{
  "n_layer": 9,
  "d_model": 192,
  "n_head": 2,
  "n_kv_head": 2,
  "head_dim": 96,
  "d_mlp": 768,
  "vocab_size": 512,
  "activation": "squared_relu",
  "norm": "rmsnorm",
  "norm_place": "pre",
  "norm_eps": 1e-05,
  "positions": "rope",
  "rope_base": 10000.0,
  "rope_fraction": 1.0,
  "qk_norm": true,
  "attn_scale": 0.102,
  "bias": "none",
  "tie_embeddings": "early",
  "parallel_block": false,
  "extras": ["local attention windows", "attention sinks", "short convolutions", "skips across layers", "norms scaled by depth", "capped logits"],
  "init": "uniform",
  "init_std_qkv": 0.0302,
  "init_std_o": 0.00711,
  "init_std_up": 0.0302,
  "init_std_down": 0.00355,
  "optimizer": "muon_variant",
  "lr": 0.0106,
  "beta1": 0.95,
  "weight_decay": 0.019,
  "lr_head": 0.013,
  "grad_clip": 1.0,
  "warmup_steps": 0,
  "schedule": "wsd",
  "decay_fraction": 0.696,
  "decay_shape": "sqrt",
  "final_lr_fraction": 0.0,
  "batch_tokens": [8192, 16384, 24576],
  "seq_len": 1024,
  "doc_mask": true,
  "train_tokens": 97290000,
  "steps": 6414,
  "dataset": "wikipedia_en"
}
Each number is 128 + 32 x the weight over its row's rms, rounded and kept within 0 to 255. Layers, rows and columns count from 0. The size above them is the row's rms in percent of the matrix's.

# layer 4 MLP down (transposed), 768x192, rms 0.112, rows 468-567, columns 160-191
size [ 98  86 107 105 117  96  92 105  94  94 102  99  87  97 101 109  92  89  97  87 109 101  98 105 108  97 115  92 106  98  93  78  86 104  97 114 100 102  85  92  94 102 101  92 109 108  95  92 102 111  97  99  96 108 106 101 102  70 107 102  90 100 119  94  92  89  92 100  92  96 104 100  99  96  95  99  99  92 104 113  96  93 123 101  97 110 110  96 104  91  89  95 106  90  93 112 103  97 102 104]
[[ 84  84 147  98 157 126  92 134 129 144 144 175 119 147  64 204 139 101 138 137 146 141 102 134 142 183 104  56 150 104 142 151]
 [107  92 142 162 113 124 168 138  89 121 112  69 126 179 133 123 138  97 113 210  76 153 142 111 169 122 122 174 143  68  93 103]
 [119 130 126  97  66 154 130 180  89 157 145 117  73 159 118 107 130  99 178 124 124 170 120 104 154 128 145  99  74 166 178 164]
 [ 67 157 101  45 163 102 160 105 154 100 134  66  90 106  43 146 112 151 161 161  95 182 153 134 143 149 123 108 154 113 194 152]
 [185 159 156 132 140  66 120  98 115  91 145 196 138 105 145 156 120 150 134 148 153  82 117 161 105 122 131 105  66 167 163 115]
 [123 158 144 153  82 117  94 168 161 136 107 128 125 145  62 155 120 141 125 121  86 122 136 154 139 127 173 180 161 124  84 130]
 [114 119 107 126 108  60 166  97 112 141 163 127 158 148 176 121 103  87 111 105 140 104 175  73  91 123  58 119  87  78 132 114]
 [166 117 139 113 144 155 138 100 127 158 187  85  74 205 134  86  66 112 142 158 111 130 200 135 165 117 145 122  68 106  99 132]
 [120 108 153 114 145  90 143  85 120 126 124 162 117 132 107 152 199 124 119 126 169 100 104 143 128 116 170  83 134 108 187 133]
 [119 113 110 121 139  92 106 124 114 102 142 198  84 112 125  95 151 164 129  69 147  63 109 118 179 113 178 134 168 106 166 149]
 [129 139 121 119  95 116 153 151 112 102 117 141 132  95 119  69 145 126  90 145 228 140 120  87  99 124  74 117 109  81 165 121]
 [149 165 194 131 132 153 111 112 171 131 110 141 134 141 118 153 118 125 163 119 150 165 168 165 155 119 108 130 111 157 111 111]
 [ 85 146  83 117 101 118 153 122 146 132 101 108 162  51 168 119 141 100 148 154 122  91 104 124 164 139 108 167 177 102 135 106]
 [152 114 127 130 157  90 102  32 130 148  98 182  92  86 111 195 142 151 119 126 120 140 126 141 132 168 142  56  86 115 131 104]
 [176 157 200 152 124 172  93  96 146 111  71 125 124 141 162 158 152 117 124 133 106 154 104 133 100  69 148 163 155  91 119 167]
 [107 168 155 157 131 189 172 126  83 104 127 138 153 103  87 118 154 171 183 115 149 170 130 114 191 196 178 154 141  41 143 100]
 [134  24 128 144 140 119 127 131 101 100 118 134 137 169 122 136 103  75 114 145 134  97 160 116 142 117 122  87 115 153 152  87]
 [114 113  66 166 158 149  78 149 139 111 141  96  89  87 154 138 145 141 160 143 138 192 105 141 170 150 158  30 112 174 128 131]
 [ 77  96 171 156 120 120 152 110 163 147 180 147 131 123 145  86 140  89 132 176 125 110 187 125 135 163 115  59 121  98 140 151]
 [ 72 137 156  61 101  99 118 171 129 165 175 127 117 101 123 112 155  93 117 113 112 101 136 127  95 123 148 184 171 103  86  72]
 [138 162  84 100  99 152  86 126  98 120  85 130  54 125 175  91 146 131 104 135  67 150 169 122 134  88  91 140  74 125 152  77]
 [ 71 153 173  89  48 161 168 159 100 169  92 154  83 193 131 136  83 121 128 145 150 140 141 136 203 192 129 145 146 136 101 140]
 [102 162 147  97  78  98 129 141 128 139 128  83 165 113  97 128 105 128  95 128 101 141 185 179 196 106 152 124 136 137 165 180]
 [ 77 139 125 135  79 104 104 147 131 145 142 151 142 118 184 209 129 152 113 139 135 204 135 112  78 136 132 149  90 197  92  78]
 [122 126 134 116 110  95 158 132 176  95 161 129  96 112 152 137 110 130 144  75 108 184 133 114 177 125 104 169 142 115 127 190]
 [176  98 124 138 115 151 160 142 184  98 161 165 161  95 173 128  92 105  44  86 101 128 149 159  77  70 117  90 112 150  92  42]
 [179 117 141 135 169 176 167 138  53 106 136 112  69 110 130 187 122  89 138 127 115 129 141  84  96 156 105 147 177 143 107 119]
 [168 147 118 160 159 130 111 146 108 141 111 153 144 164  95 123 122  86 186  88 171 100 136 159 130 142  94 110  90 123 164 128]
 [165 195  97 103 109 165 115  81 169 145 101 103 119 122 102 191 143 132 165 137 154 145 151 141 128 135 120 150  84 140 162 154]
 [ 93 125 100 147 226 101 158 124 154 139 120 160  98  89 150  73 183 129 176 136 107  93  62 152 158 161 113 133 128 202 139  89]
 [147 124 108 130 129 166 202  83 119 160  94 114 105  60 137 149 128 108 121  97  95 104  97 116 152 186 176 186  50 134 101 112]
 [105 140 135 146 205 115 142 116 122 126 125 168 168  83 166  95 146 132 112 104 119  97 169 115  88 121 151 179 128  78 116 146]
 [ 88 100 132 136 141 159 106 119 161 121 110 204 125 137 117 100 150 120 148 208 150 104  88 138 130  99  90  90  59 165 119  90]
 [141 173 143  98  70 112  73 145 102 165 163 158 148 114  85 120 103 160 129  83 109 183 117 126  91 127 128  98 164 145 114 104]
 [149 103 173  75 131  97 154 133  85 114 111 117  98 117  93  91 114 163 118 128 102  84 161 105 144 133 182 144 127  83 104 113]
 [117 130 136 133 103 107 119 139  97  96 183 130  90 110 135 133 126 138 168  96 160  82  90 179 104 133  85 133  56  72  98 114]
 [145 140 136 144 169 160 113 156  78 133 162 147 150 110 107 142 118 132 144  91 180 100 126 217 132 110 164 175 115 145 186 105]
 [114 114  91 122 147 123  79  86 134 141 168 126 121 139  90 128 112 191 140 144 114 166 109  15 130 180  85 148 204 129  79 136]
 [ 75 209 137 119 125 105 165 101 128 153 140  97 161 125  86 127 152 191 177  76 139 153 128 122 138 112 136 134 144 117  59 167]
 [140 196 135  74  92 110 156 107 113  95 136 122 113 125 127  72 170  65 126 107 172 133 105 164 142 139 182 104 105  82  75 136]
 [114 132 139 125 156 169 129  68 196 158 121 133 101 119 144  94 126 153 115 136  66 150 117  70 128 124 161 185 142 159 121 189]
 [148  96 167 114 128 165 140 115 132 121  84 167 150 127  91 109  84 172 160 146 161 127  89 124 156 136 176 180 126 155  58 126]
 [ 97  95 138 153 119 139 159 108 136 112 193 102 145  77 191 166 130 139 146 105 135 149 126 224  85  71 124  94 183  98 167 108]
 [116 162 158 156 110 150 124 160 129 119 208 153  89 168 111 101 114  72  96  93 147 149 130 174 100  65  83 121 100 142 156 128]
 [ 76  85 118 132 134 104 110 120 126 150 106  81 176 120  86 122  89 132 113 107 148  76 193 145  78 130 142 137 158 131 179 170]
 [125  88 117 174 139 124  99 128 126  84  92 115 143 112  96 126 107 135 133  71 102 121  93 132 103 109 171 140  96 144  37 124]
 [141 181 132 184 195 126 107 178 166 111  78 178 128  89 167 121 137 132 104 123 149 124 136  85 154  98 140 113 114 124 148  85]
 [119 118 162 149 132 161 108  90 127 157 128  96 106 173 132 103 182 160 160 145  94 101 133 145  79 129  72 165 202 158 142 190]
 [159 102 132 144  74 125 125 117 123 140 103 169 148 151 126 141 108  91 110 100 109 141 161  75 175 169 138 111 185 128 115 189]
 [126 146 123 182  77 167 139 101 150 131  88 162 116 125 101  84 131 150 168 155 155 102  86  92 134 132 166 150 178 135 128 103]
 [133 152 139  92  84 105 168 136  89 119 147  93 204  94 108  53 133  90 108 148 146 141 112 117 131 121 132 162  94 110 108 109]
 [100 114 159  98 113  62 106 124 149 151 140 124 150  92 139 174 126 117 200 102 119 140  96 114 189 176  99 174 109 173 127  98]
 [126 116 199 195 114 133 148 164  86 197 142 124 131  94  58 102  80 100 145  68 185  82 145 191 111  86 198  96 162 133 119 108]
 [ 97 103 103 199 151 133 129 128  84  69 146 108 117 100 116 184 163 127 128 127 170 156 142  84 127 141 135 127 182 119  83 118]
 [125 161 160  98 104 143 100  92 122 184  91 163 176 151  94 116 159 130 163 103 109  81 149  60 107 110 110 138  79  91 144 161]
 [ 47 127 103 142 144 124 148 103  86 158 131 180 110 117 117 117 156  88 164 120 136 110 137 154  79 110 124 191 104 148 123 113]
 [170 153 156 127 146 166 113  75 143 148 107 107 107 154 200 170 132 143 164 118 111 191 114 175  75 140 186 115  93 135 136 143]
 [100 149 125 118 135 119  83 108 133 182 117  93  67 134 116 159 168 175  73 116 106  69 133 189 102 111 161 140 106 148 120 124]
 [144 192 111 114 129 113 147 123 158 103 124 102  62  67 142 141  97 159 120 107 196  99 167 120 115 117 153 151 203 116 148  84]
 [142 130 161 118  95 144 166 132 165 164 128 156 119 106 177 168 122 154 122 176  87 121 179 154 154  79 162 161 135 149 102 124]
 [128 107 172 125 159 128 161  92  56 130  88 164 143 126 117 184 121 186 139 127 152 117 100  74  83 143 112  91 212 136 107 154]
 [110  78 130 119 148 147 152 141 142 156 131 196 119 155 105 128  77  66 198 115 126 176  57 175 117 171 152 111  68 105  91 118]
 [204  76 131 116 131 112 106  88 114 135  81 132 142 123 176 107  89 104 133 113 142  95 132  76 172 171 144 142 130 166 131 173]
 [167 118 165 160 129 153 141 126 153  98 114 182 106 163  84 144 120 108  80  99  92  98 122 126 121 108 124 144  64 155 130 129]
 [ 99 119 119 154 169 142 151 162 117 105 101 168 137  65  90  90 154  94 144 152  89 102 131 155 165 143  93 176 150  75  99 132]
 [127 219 137  82 200 136 100 111 126 122 120 109 145 153 158 132 115 168 127 130  78 114 130 120 111 125  74 201 126 111 153 136]
 [110 170 151 129 144 143 127 116  77 130 110 116 199 138  97 143 112 144 133 107 114 123 142 152 173 146 219 146 123 130  95 141]
 [139 137  58 149  92  69 137 160 147 172 139 123  59 118 141 107 120  91 116 187 113 143 130  88 104 121  73 182 103 157 117  40]
 [130 156 100  82  74 136 122 139  93 117 137 142 125 171 150 136 176 140 170 121 118  89 119 144 152 190 154  56  86 122  91  99]
 [151 188 134 118 123 113 141 110 133  99 142 123  76 105 159 162 133 106 138  90  93 111 106 100 160 132  72 142  93 101 115 151]
 [147 139 181 207 112 155 103 139 115 118  70  91 165 117 183 124 118 125 126 146 145 100 133  83 120 118 107 143 152 122 120 140]
 [109 123 145 160 177 168 110 101 170 165 116 132 106 153 172 153 129 134 156 152  82  72  64 152  91 151 200 116 151 133 161 118]
 [193 146 172 115 136  79  92 112 139 144 126 134 176 181 110 156 183  54 156 113 129  72 108  89  59 137 109 132 113 127 118 105]
 [139 200 145  61  97 138  99 121 173 150  47 137 133 161 181 131  83 191 128 121 179 126 103 110 138 101 147  75 132 121 151 143]
 [108 168 123 120 177 114 130 140 102 102 139 125 222 141 100  59  85 111 113 148 140 170 122 132 123  81 127 146  99 129  63 129]
 [ 75 134 102  78 112  90 154  90 121 170 132  75 147  90 138  79  71 129  97 119 148 158  66 112 148 178 176 138 144 103 110 183]
 [148 144 129 127 104 115 163  98 123  92 143  69 142 154 126  97  82 127 148 165  93 105 156 126  85 120 108 123 125 120 129 126]
 [104 122 127 128 133  93 114 114 122 101 119 119 175 124 118 142 135 158 127 124 186  86 154 157 103 152 120 143 121 133  91  70]
 [150 132 168 165 111 116  90 165  55 128 131 142 114  83 140 145 149  44 123 129  80 137  90 169 179 127 105 187 134 190 102  77]
 [145 124 162 110 112 107 172 162  98 116 172 120 149 181 148 155  98 213 136 165 162 113 119  87 120 130 121 150  91 150 125 111]
 [ 79 114 113 139 123  96 123 111 115 124  97 211 154 148 169 148  86 145 148 156 140 186 164 119 139 101 126  64 118 132  75  65]
 [ 53 136 178 103 101  84 135 120 161 109 107 184 147  73 110 133  81  83 194 166 143 120 113 163 137 130 162  73 132  66 146 139]
 [107  87 145 116  50 175 159 143 116 139 130 164 125 126 135 134 154 165  78 156  61  90 184 157 103 113 136 164 137  65  45 184]
 [146 121 114  88 159  85 113 119  58  75 102 109  73  99 140 133 123 165  95 126  84 199 187 123 111 164 143 111 148 200 157 107]
 [ 93 131 139  74 135 152 102 153  85 131 168  82 133 126 115 168 135 208  43 153  56 132  90 131 118 103 201 111 133 181 106 103]
 [125 112 185 198 108 153 123  91 163 129 110  81 149 131  92  97  67 109 134 102 163  85 108 133 126 136  84 108 158 160 124 107]
 [151 166 175  88 171 164  88 161 162 133 176 106 158 152 123 132 120 188 148 170 109 144  98 127  96 107 145 120 133 192 124 149]
 [109 122 111 126 112 146 150 110 101  88 150 143  95  39 128 127 119 108  99 163 120  84 101 178 140 112 182  92  73 142 140  75]
 [160 116  74 141 147 119 148 140 155  65  87 162 120 115 141 152 143 111 125  77  91 140 149 119 101 160 139 124 102 194  86 137]
 [141 114 141 126  96 131 115 148  70 138 126 117 130 216  97 130 153 196 147 124 154 152 155 137 163 129 169 159 129 147 175 168]
 [156 177 101 150 144 124 129 148 118 154  60 122 143 173 138 115 109  91 124 160 143 145  77 137 130 127 156 111 171 100 132 133]
 [129 107 129 143  87 137 173 151 172 124  80 190 137 167 112 172 126 128 137  98 233  79 114 181 173 145 143 202 131  93 172 102]
 [131  39 119 180 118 114  76 152  64  86 133 104 130 120 140 123 143  63 144 112 131  89 135 138 183  63 127 119 157 161 153  74]
 [102  74 144 152 132  81 148 137 117  81 136 157  83 152  77 130 115 130 119 156  92 106  95 145 158 131 174 171 126  57 133  74]
 [ 53 192 143  38 137 122  87  73 120 146 133 104 185  62 175 121 166 146  99 168 140 122 154 180 142 186 127 147 111  98 143 146]
 [169 171  69 135 203 107 198 140 111  83 145 123 167 116 175 142 176 137  91  87 109 164 171 135 132 132 154 120 118 181 111  79]
 [116 154  89 151 162 116 193 165 146 154 137 155 124 132 134 153 145 130 150 160 164  82 132 129 154 142 120 157  91 104 121 154]
 [129 105 173 139 163 161 200  75 154 157 129 158 112 168 141 117 128  97 123  39 145 164 143 130 146 122  93 125 167 160  88 157]
 [119 161 135 129 147 168 119 102 113 128  95 186 102 118 125 102 124 178 119 101 138 143  81 108  82 135 153  82  91 136 153 111]
 [130 105  86 133 135 102 157  88 174 138 150  79  99 137 109 105 102  62  98  88 119  98 149 147 124 164 131 172 107 122 136 121]]
# layer 4 MLP up, 768x192, rms 0.236, rows 469-568, columns 160-191
size [107  94 101 114 109  92  98  96 102 109 108  97  96  98 108  97 102 108  99  94 103  93 100 110 102 110 104 103 105 101  98 110 104  99  95  87  98  90 104 107 109  98  98  91  98 102 103 107  99  90 115  99 100  90 100  94  99 110 101  98  92 112 107 103  92  98  96 105 106  96  97  98 106  78  89  93 106  99 116 108 102 106  94  83 102  89 103 106  92  86 104 100  94  97 115 100 108 104  99  97]
[[198 157  91 123 153  88  92 145 130 141  94  58 187  77 136 118 154  71 128 103 158 160 172 153  58 121 198 115 176 108 188 161]
 [131 119 108 174  98 154 123 116 132  45 138 106  77 123 131 137 162  80 139 118 151  97  76 152  90 100  96  98  88 155  70 137]
 [146 138 142  69 163 101 170 159 112  72 117 137  98  36 189 135 141  77 123 207 110  91  96 122 109 134 152 103 128 108 166  97]
 [121 122 134  98 114 157 112 102  57 186 100 152 129 147 181 178 108 144 158 117 193 115  87 128 178 144 155  72 117 149 154 141]
 [ 55 121  87  94 181 137 165 130 121  56  57 121 166 184  66 163 167 150  82  93 135 145 150  94 137 205 121 104 196 125  91 114]
 [137  91 158 137  94 113  86 114 137 193 114 126  72 150 108 171 150 170 118 141 127  85 157 141 229 114 136 126 166 144 144 146]
 [123 121 117  99 147  84 106  90 134 102 140  87 166 156 144 155  88 138  98 121 128  95 149 201 199 164 140  97  87 138 110 146]
 [107 150 151 134 211 154 144 102 177 117 100 123 106 104 173 132 134  98 166 132 146 125 124 165  69 124  86  68 184 152 140 184]
 [107 212 119 108 165 154  84 119  61 112 101  71 108 169 190 178  95 125 186 134 100 153 114 103  60 173 120 118 198 170 129 136]
 [169  67 130  97 126 161 140 157 181 123 138 170 106 137  36 103 132 146  86  85 149 143  96 122 112 160 169 136 195 128 142 119]
 [156 171 113 117 128 144  98 163 134  73 142 138  46 105 146 115 127 154 151 196 122 116  69  73 179 107 156  88 133 142  11 156]
 [133 132  98 104 140 100 152  61 200 138  68 204 130 161 126 148 168  79 105  98 200 160 125 104 189 136 178 101 149 108 102 161]
 [120 113 133 131 178 150 118 111 111 142 198 103 162  84 153 176 135 110 168 109 102 204  80 173  99 135 123  98 120 151 118  93]
 [217 119 124 134 156  95 157 157 125 116 129 149 153 145 177 130 146 149 125 154 108 124 105 135 115 132 111  94 127 161 126 104]
 [109 154 158 162 117 149  94 175 150 108 129 127 163 129 122 111 179 106 114  59 103 120 143 118 148 107 163 121 108 107 127 228]
 [110 101 123 139 155 119  98 105 125 139 144 143 134 134 140 136 199 130 227  78 172 166 129 189 104  93  91 100 128 102 152 153]
 [157 104 133 131 171 108 141 146 123 144 185 119 189 147 112 187 150 104 172 160 154 148 165 121 127 124 111 147 131 148  66 146]
 [177 137  70 173 126 113 166 126 133  99 154 127 101 137 107  83 153 159 152  47 147 116  94 163 126 100  74  96  62 116 141 128]
 [189 172 156  90 134 149 197 121 145  83  94 124 160 169 204 115 102 150 104  75 151  73 170 128 124 121 178 135 148 162 144 122]
 [ 90 100  92 149 108  96 151 135 119  86 111 119 105 142 165 140 115 109 121 121  64 102 179 127 201 102 119 154  67 133 114  97]
 [151 132  75 127 116  90 159 145 141 115 130 146 168 116 137 161  70 103 124 172 125 154 116 166 127 134  85 157 167  74 185 173]
 [106 136 131 136 104  98 115 101 153 154 175 137 129 124  96 105 113 113 143 108  35 121 167 165  74 114 113 140 141  96 134 161]
 [117  84  86  98 151 145 156 130 146 151 117 127 162 107 124  92 115 102  65 146 115 156  92  93  80  67 111 117 150  90  78 148]
 [165 122 108  45 106 136 158 106 154 173 159 120  69 139 166  81 128 113  79  74 177 167  75 122 112 147 152 152 122  89 161 137]
 [163  87 166 177 153 101 107 154 128 117 135 112 134  98 153 131 117 104 130 163  98  89 163 115 131 132 139 104 131 131 112  45]
 [169 137 102 138 110 113 106 165 150 122 140 158 106 135 117  75 111 108  59 180  89 105 105 134 169 106  84  97 158 158 137 185]
 [168  67  93  86 109 157 102 163 149 135 152 114 122 109 165 151 123  88 107 141 151 106 133 119  89 160 155 139 127 158 114 100]
 [111 171  99 108  36 140 124  91 184 124  82 122 101 185 103 143 119 158 118 102  66 110 171 142  97 146 150 123 156 193 105 143]
 [125 124 121 135  86  95  80 146 206 120 135 145 175 100 135 160  96  77 114 104 123 101 133 191 122 121 160 126  65 161 181  90]
 [115 209 162  73 129  93 144 154 112 120 137 121 130 159 176 169 133  56 110 176 132 150 143 105 172 130 101 106 140 135 112 106]
 [138 129 107 119 127 185  82 151 149  81 132  81 112 189 113 107 140  65 127  62 108 138 107 108 119 195 129 186 158 136 131 140]
 [173 127 162 111 183 116  79 137 150 154 102 185 140 140 113 139 137 120 130  84  83  57 147  68 118 113 150 127 214 100 124  75]
 [181 172  90 100 107 103 119 153 198 113 129 127 185  92 104 163  93  89 107  97 143 168 123 113 128 162 124 137 149 143 166 140]
 [ 94 171  68 185 142 117 124 133 106  83 160 140 171 153 121 115 162  81  96 110 125 125 162  82 137 188 122 155 101 188 169 173]
 [159 134  85 163 178 136 140 174 126  77 204  92  88 114 140 182 197 110 118 178 144 100 135 145 137 138  88  66 104 143 169 151]
 [142 109  61 152 126 124  89 127 121 117 126 158 102 114 124 144  91 137  98  72 123 133 121 122 118  99 162  52 144 146 129 168]
 [142 113 133 143 131  91 146 138 160 131 170 144  68 103 138 109 150 106 116 172  79 129 151 146  90 169 151  92  78 144 141 131]
 [107  99 139 113 107  97 132 115 151 130  85  58  81 173 136  92 187  73 113 100 169 132  93 131 132 156  90 145 156  85 196  34]
 [161 167 148 173 167 135 127  62 208 114 136 111 135 139 113 152 117 151  86 121 152 109 104  46 156 102 115 137 156 188 173 169]
 [ 88 149  89 109 175 153 147 128 196 106  94 161 160 156 135 119 166 149 104 162 137 129 109 124 112 177 145 144 131 171 165 100]
 [138 132  71  76 127 138 125 105 122 143  91 107 108  90 118 121 127 167 145 125 144 185 170  89 114 126 162  78 130 173 201 161]
 [156 116 142  88 177  98  96 125 135 158 184 127 143 142 137 153  53 156 150 152 144  57 107 107  74 146  98 119 115 161  63 132]
 [115 191 175 115 126 121 159 148 205 126 188 102 148 147  72 112 113 137 120 147 168 155 104 117 188  71 124 154 155 204 123 119]
 [140 134 172  86  92  78 108 115 117  89 154 167  86 121 106 108  90 128 172 132 141 152 137 118  98 106 112 150 105 188 107 186]
 [167  89 105 122 149 137 153 135 109 144 137 120 105 123 137 167  94 136 112 176 191  61 138 160 145 118 155 134 174 114  65 122]
 [ 93  83 115 132  67 151 111 138 125 109 125 101  58 121 101  98 155  52 113 109 138 136 142 129 110 101 134 126  94 101  90  80]
 [159 130 148  68 126 167 145 103 163 122 149 127  79  92 110 106 145 156  93 125  87 116 142 153 135 176 126 186 123 160  76 190]
 [ 95 101 119 141 128  95 136 124 108 118 121 108 119 146 138 159 132 165 152 152  37 181  86  85  69 144 132  71 136 148 207 144]
 [120 112  88 130 124  91  90  83 153 149 110 114 147 147 111 148 167  90 135  81 142 168 138 105 111 144  38 104 132 134 140 114]
 [143 128 104 120 121  71 125 110 143 159  55 147 111 119 118 102 155  82 114 136 161 174 113 146 106 102 131 138  69 141 105 147]
 [ 99 157  98 139 101 128  97 155 158 107 176 166 134  82  96 126 177  59 111 104  86 152 112 130 212 130 137 119 104 104 135 127]
 [156 152 120 173 128  97 136 133 111  45 126 130 127 121 112 102 111 155 125  93 104 112 108 143 143 157 153  82 172 125  69 149]
 [125 117  78 145 118 113 110 137 108  86 185 112 152 134 150 147 187 109 119 137 106 105 186 118 106  93 189 124 104 127 122 171]
 [142  71 141 130 160 130 167 115 115 126 125 158 158  62 117 205 142  74 133 158 135 106 145 131  84  81 145 131  80 148 171  97]
 [104 140 113 128 140 156  55 108 123 151 159 111 155 132 160 118  81 119 190 121 123 101 115 107 153 177 139 116  95 147  76 174]
 [126 138  78 129 139 137 123 109  91 105 155 115 116 108 183 125 153 170 144 122 180 156 151 141 159 166 122 119 122 140 147 173]
 [151 106  99 169 133 107  85 121  62 184 142  62  79 146 152 139 176  66 126  89  97 133 147 142 152 105 112 132 142 126 117 170]
 [143 179 148 119 104  97  84 112 166 100 104  68 135 138 142 137 122 181 115 112 157 117  87 122 116  42  86 172 110 171 161 123]
 [ 56 132 106 111 137  99 137  76 100 136 136  88 112  97 133  95 110  63 153 135 118 142  75 186  82 101 158 163  61 173 128 133]
 [123  47 101  90 173 184  93  96 128 130 124 137 110 100 139 138  73 113 112 119 103 159 123 116 146 123 139 129  91  86  88 185]
 [127  82 165 129 143 157 119 117 140  80 152 192 141 165 149 175 166 102 107 122  78  88 114 142 111 151  98 186  90 154  58 219]
 [151  83 126 137 138 103 123 153  98 159 126 139 148 154 176  75 144  94 166 146 101 133 128 104 178 127 144 116 135 176 150 154]
 [101  93 114 119 164 123 129 148 189  76  99 168  83 167 102 115 156 129 139  90 114 147 112 134  95  89 124 134 132  95 108  92]
 [137 152 146 140 161  99 172 125 164 139  78 101 109 219 147 164 151 118 127 105 131 152 136 144 137 165 103 187 135  92  77 143]
 [126 149  75 180 120 120 130 144 129 148 138 178 104 121  97 125 180 134 130 115 118 137 152  97 184 170 187  63 155  85  89 142]
 [185 124  76 194 117 138  83 130 105  89  95 135 230 129 126  74 120 139 110 135 175 123 113 134  96 103 151 105 127 157 143 150]
 [149 140 196 141 163 130 157  97 140 111 128 156 113 138 166 115 194 147 148 145  72 146 115 137 118  90 171 136 168 163 165  83]
 [167 121 101 123  71 164 173 140 133 109 178 134 161 166 123 119 193 114 154 132 113  96 108  87 102 142 134  83 155 164 179 148]
 [116  93 125 144 191 184 196 113 152 116  81 146  78 101 119  46 174 104 111 112 139 142 169 106 127 111 131  85 133 161 147 143]
 [151  73 118 125 127 109 146 122 102 163 170 148 139 117 123 138 181 113 139  87  86 118 125 157 121 134 124 139 150 123 140 139]
 [145 103  88 115 127 149 112 115 173 153 130 135  48 109 117 131 159  91 188 113  94 178 102 177 147 141 198  67 128 115  91 188]
 [189 152 124 108 149  92 126 111 175 156 146  74 135  91  99 122 143 137 171 180 102 144  49 152  67 157 144  88 196  77 135 147]
 [138  67 174  88 101  99  52 132 111  87 171 143 140 148 131  70 122 142 112  77 118 128 109 134 124 132 132  96  63 143 151 122]
 [158 144 119 117  96 146 171 154 134 167 135 200 133 172 142 118 103 162 111 100 166 162  92 128 117 134 150 141 133 142 127  97]
 [162 112 124 185 143  80 134 117  84 124 114 119  99 144 131 101 164 105 125  98 103 133 156 128 186 103 126 185 117 139  98 100]
 [ 93 108 109 134 159 118 118 121 161  79 165 120  62 129 138 111 158 129 116 151 141 133 116 105 104 174  93  75 128 104 101 122]
 [135  96 112 139 121 141 101 181 125  98 221 136 147 117 127  77 163 114 128 128 120 137 143 112 164  93 130 130 117 121 193 117]
 [140 148  56 141  93 166 182 157 133 134 136 129 120 106  92 136 123 132 170 183 136 139  62 189  60 108 130 162 181 172 131  64]
 [130 116 162  88 115 144 240 123 108 149 160 134 105 172 134 101 122 156  99  80  84  70 137 120 115 191 136 112 112 119 127 169]
 [159 148 125 141 118 110 166 132 147 148 189 136 156 151 168 128 186 156 124 176 142 170 120 148 155 140 108 156 120  76 164 128]
 [132 114 120 126 127  90 142  99 137 122 144  85 116 152 162 173 126  68 170 158  83 167 131 195  96 181 166 160 150 130 120 143]
 [130  82  88 178  87 140 126 129 173  94 185 116 165 130 154 141 188 144 114 141 114 100 132 143 145  93 104 134 166 109  98 111]
 [153 146 109 127 121 156  95 129 172 205 122 154 121 130 116 124 158  82 132 143 147 109 153 139 172 123 107 142 151 103 118 102]
 [134  95 120 199 105 150  80 101  72 191  96 185 106 112  91 186 117 159 138 110  90 101 134 120 106 166 145 135 134 135 162  68]
 [115 109 112 105 135 147 107 135 166 125 123  86 173 156  42  71 166 118 175  71 111 141 126 133 130 125 188  96 194 158 143 104]
 [124  95 141 127  91 157 153 119 113 108 128 124 144 138 162 103 110 155 108 103 168 110 123  64 154 155 173 144 136 126 114 142]
 [112 153 126 112 120 124 114 166 124 159 115  79 119 123 126 209 102  66 165 122 141 117 151  97 124  91 145 174 153 132 154  76]
 [ 88 111 149 145 148 130 106 127 109  73 127 181 120 124 115 185 202 101 152 118 160  91 122 129 111 177  96 118 113 123 165 128]
 [166 132 146 129 121 175 157  92 108 153 174 182 126 122 145 121  92 130 145  97 138  89 196 123 150 144 113 102 108 199 137 145]
 [136 195 176 159 124 145 144 166 154  81 123 144 122  95 128  95  84 167 100 137 121 169 155 103  35  86 135 100 114  98 132 152]
 [195  90  21 125 158  79  70 113 130 106  85  95 142 131  88  88 170 160 138 135 127 128  99  64 163  99 134 130 184 177 119 167]
 [ 90 107 134 133 148 198 156  84 165 160 112 130 164 198 127 156  66 116  92  74 116 131 150 107 173  53 150 151 203 167  93 140]
 [163 112 170 120 153 103 193 156 124 176  60 121 143 119 145 108 104 138  86 102 133 158 133  88 148 121 102 161 114 141 111 154]
 [137 183 124  77 109 162 107 157  86 118 135 132 117 121 172 156 173 129 141 110 138 127 120 175 125 143 115 173 149 126 140 139]
 [142 176 158 122 109 100 107 130 129 169 141 137 114  87 117 137 141 188 172 108 121 158 116 171 196  98 100 118 202 162 158 158]
 [152  98 112 117 157 122 117 122 141 141 221 141 186  97  90  65 138 134 124  87 142  60 114 164 109 111 154  94 114 100 168 136]
 [111 116 179  60  97 102 155 179 127 137 149 165 109  82 165 118 155 100 131 158 136 199 133 140 144 116 107 159 112 146 113 175]
 [176 133 159  44 195 151  98 101 198 153 140 123  97 156 182 123 171  81 144 111 142  71 131 162 152 107 136 145 139  35 116 136]
 [149 116 103 109 105  62 147 202  67  99  85 108 116 128 145 154 150 196  81 158 100 130  49 123 155 120 151 159 147 127 129 170]
 [147 170 129 192 134 109 158 128 183  88 134  59 144  89 153 157  82 164 137 118  96 159 139 169  92 113 105 130  98 197 110 134]]